Each number is 200 + 40 x the weight over its row's rms, rounded and kept within 0 to 999. Layers, rows and columns count from 0. The size before them is the row's rms in percent of the matrix's.

# layer 7 MLP up, 448x160, rms 0.0834, rows 118-123, columns 0-79
096,167,290,154,261,141,240,202,193,148,180,212,204,208,218,156,236,175,198,169,203,99,163,183,167,220,185,269,173,206,135,199,172,130,245,261,213,176,181,222,164,192,142,197,190,179,246,192,178,153,208,241,170,220,219,190,137,207,265,155,224,200,191,155,245,207,202,202,221,224,203,233,252,198,217,205,280,220,188,251,237
107,203,199,204,235,189,176,192,196,242,266,163,202,159,254,195,195,241,262,204,220,147,222,267,291,152,145,197,244,218,183,245,206,167,227,180,174,271,198,163,210,224,308,229,247,125,229,183,197,267,243,240,199,264,236,251,264,219,121,227,138,213,227,284,205,256,184,212,259,160,226,201,233,202,211,177,168,236,237,216,162
096,219,282,184,264,170,176,204,217,217,268,225,218,244,201,197,195,225,191,150,249,193,215,192,217,160,251,172,112,231,234,160,244,168,167,229,195,210,202,178,122,195,181,254,197,125,260,134,214,212,228,178,172,139,234,250,190,168,187,175,155,238,211,185,132,207,202,177,173,221,254,150,215,196,189,250,176,257,142,169,148
117,177,161,318,118,232,110,159,220,216,194,191,235,184,221,253,214,215,194,197,205,211,170,205,195,206,254,257,187,225,204,141,187,141,231,280,257,216,193,216,150,203,212,168,170,137,183,129,179,245,194,95,182,194,266,259,165,208,140,234,134,155,215,217,181,230,221,201,225,146,253,200,194,167,221,152,212,172,161,249,286
086,202,172,181,158,271,231,298,207,235,270,206,202,184,200,158,227,190,274,190,193,218,201,244,225,180,237,189,165,165,180,140,275,179,168,132,154,147,201,205,146,257,181,241,176,175,226,226,171,219,224,227,194,188,212,212,224,224,147,185,211,313,219,224,166,166,225,297,177,150,175,175,195,147,211,191,178,155,179,176,157
092,186,152,192,264,126,154,253,179,210,233,232,250,202,215,258,185,216,180,228,192,216,279,209,202,145,142,208,179,232,157,184,202,229,214,176,210,246,247,259,196,264,182,176,163,264,310,194,195,225,181,298,145,234,233,185,238,102,277,193,151,236,244,240,249,216,189,154,196,189,220,202,158,192,240,178,94,93,142,157,178
# layer 7 MLP down (transposed), 448x160, rms 0.0748, rows 118-123, columns 0-79
100,200,126,281,240,160,162,184,121,208,227,236,226,270,209,205,256,223,273,215,205,152,254,181,114,191,188,196,221,143,202,193,172,285,198,159,293,220,231,250,206,292,197,238,120,209,193,182,142,203,213,196,187,217,239,166,232,184,268,138,225,193,197,197,233,173,206,194,229,225,155,217,181,205,182,257,174,153,262,230,229
106,196,233,190,183,204,294,146,182,169,191,163,162,260,221,109,194,161,115,199,184,159,120,246,132,173,285,253,228,182,176,174,130,205,249,258,238,212,144,206,187,77,150,176,158,200,212,153,132,178,192,205,210,154,209,178,249,227,204,159,227,175,161,224,176,221,97,157,212,166,166,177,170,205,223,223,200,217,154,212,229
089,307,227,177,188,134,264,243,209,240,178,166,197,230,267,198,185,330,220,152,163,244,170,218,176,199,163,165,181,192,173,254,171,216,220,225,228,232,225,178,183,187,183,225,213,229,152,170,199,166,170,127,237,206,191,245,247,160,224,219,224,117,141,187,186,253,264,232,192,215,198,172,187,252,192,217,162,299,244,154,243
118,167,175,204,218,205,183,256,202,235,182,158,244,241,228,157,209,268,126,157,235,264,189,138,130,178,162,211,208,176,249,208,201,106,214,286,213,241,223,183,242,121,211,173,188,165,193,243,222,233,153,200,161,176,127,195,145,228,161,191,166,91,192,198,118,230,257,198,253,166,239,163,186,171,194,248,259,227,250,213,129
094,235,178,232,209,203,159,216,193,256,181,172,228,220,240,248,190,192,127,184,175,191,170,175,240,206,115,173,222,179,206,216,126,223,219,317,205,133,234,259,232,286,196,167,146,265,188,151,224,281,195,204,226,207,140,266,175,178,123,186,188,129,161,194,228,154,229,186,224,180,266,96,171,246,157,211,243,208,188,241,242
087,176,250,234,130,249,244,101,202,223,200,203,158,197,257,150,163,210,201,118,193,191,151,178,229,236,290,248,183,259,204,193,221,191,241,256,143,238,194,196,205,253,186,222,266,197,164,201,234,211,206,177,166,199,177,232,238,261,267,165,224,154,205,202,191,205,207,245,209,261,218,190,218,290,144,233,215,194,226,238,186
# layer 7 MLP gate, 448x160, rms 0.0836, rows 119-123, columns 0-79
103,200,191,232,205,169,260,139,223,150,141,225,259,189,164,216,223,196,184,220,214,214,176,142,120,149,237,306,288,178,194,171,277,148,216,219,215,151,200,254,231,163,286,205,204,165,167,116,199,203,174,190,109,207,190,215,190,203,248,193,199,228,190,226,214,272,120,166,150,151,191,232,190,255,159,281,174,205,260,177,155
092,133,166,208,184,177,203,199,158,287,224,176,214,163,235,205,207,222,239,176,253,188,239,220,166,166,296,250,191,195,181,171,199,216,219,191,192,188,215,178,162,196,262,232,194,156,213,201,237,242,290,214,235,195,208,172,212,162,119,175,164,286,201,245,195,128,182,175,175,190,179,167,207,229,180,196,206,234,170,211,147
111,252,235,220,150,204,201,201,201,254,196,232,191,206,209,240,152,259,194,258,283,225,142,138,148,184,156,138,198,211,150,211,189,143,138,159,264,252,233,197,203,148,203,150,290,185,168,243,205,209,144,236,117,193,197,188,207,204,234,191,199,193,257,172,229,203,216,200,209,144,197,191,284,118,130,241,191,260,242,230,75
105,179,165,166,233,191,250,239,228,176,137,243,150,172,181,179,177,238,149,120,172,186,245,251,132,176,99,217,159,151,128,242,183,214,180,232,187,196,167,66,237,242,174,176,245,217,183,201,311,262,209,197,151,194,180,168,221,178,178,200,265,139,202,197,283,178,185,186,221,235,148,259,178,214,223,267,195,204,185,145,216
093,163,235,177,194,195,223,191,150,204,216,191,111,242,195,215,255,182,220,168,149,205,138,210,172,153,190,271,202,220,201,132,203,168,271,162,201,214,168,230,226,209,249,231,164,210,123,275,176,154,163,174,190,168,168,210,208,201,244,209,183,226,154,174,170,258,249,232,192,206,198,169,196,300,214,229,151,277,230,174,188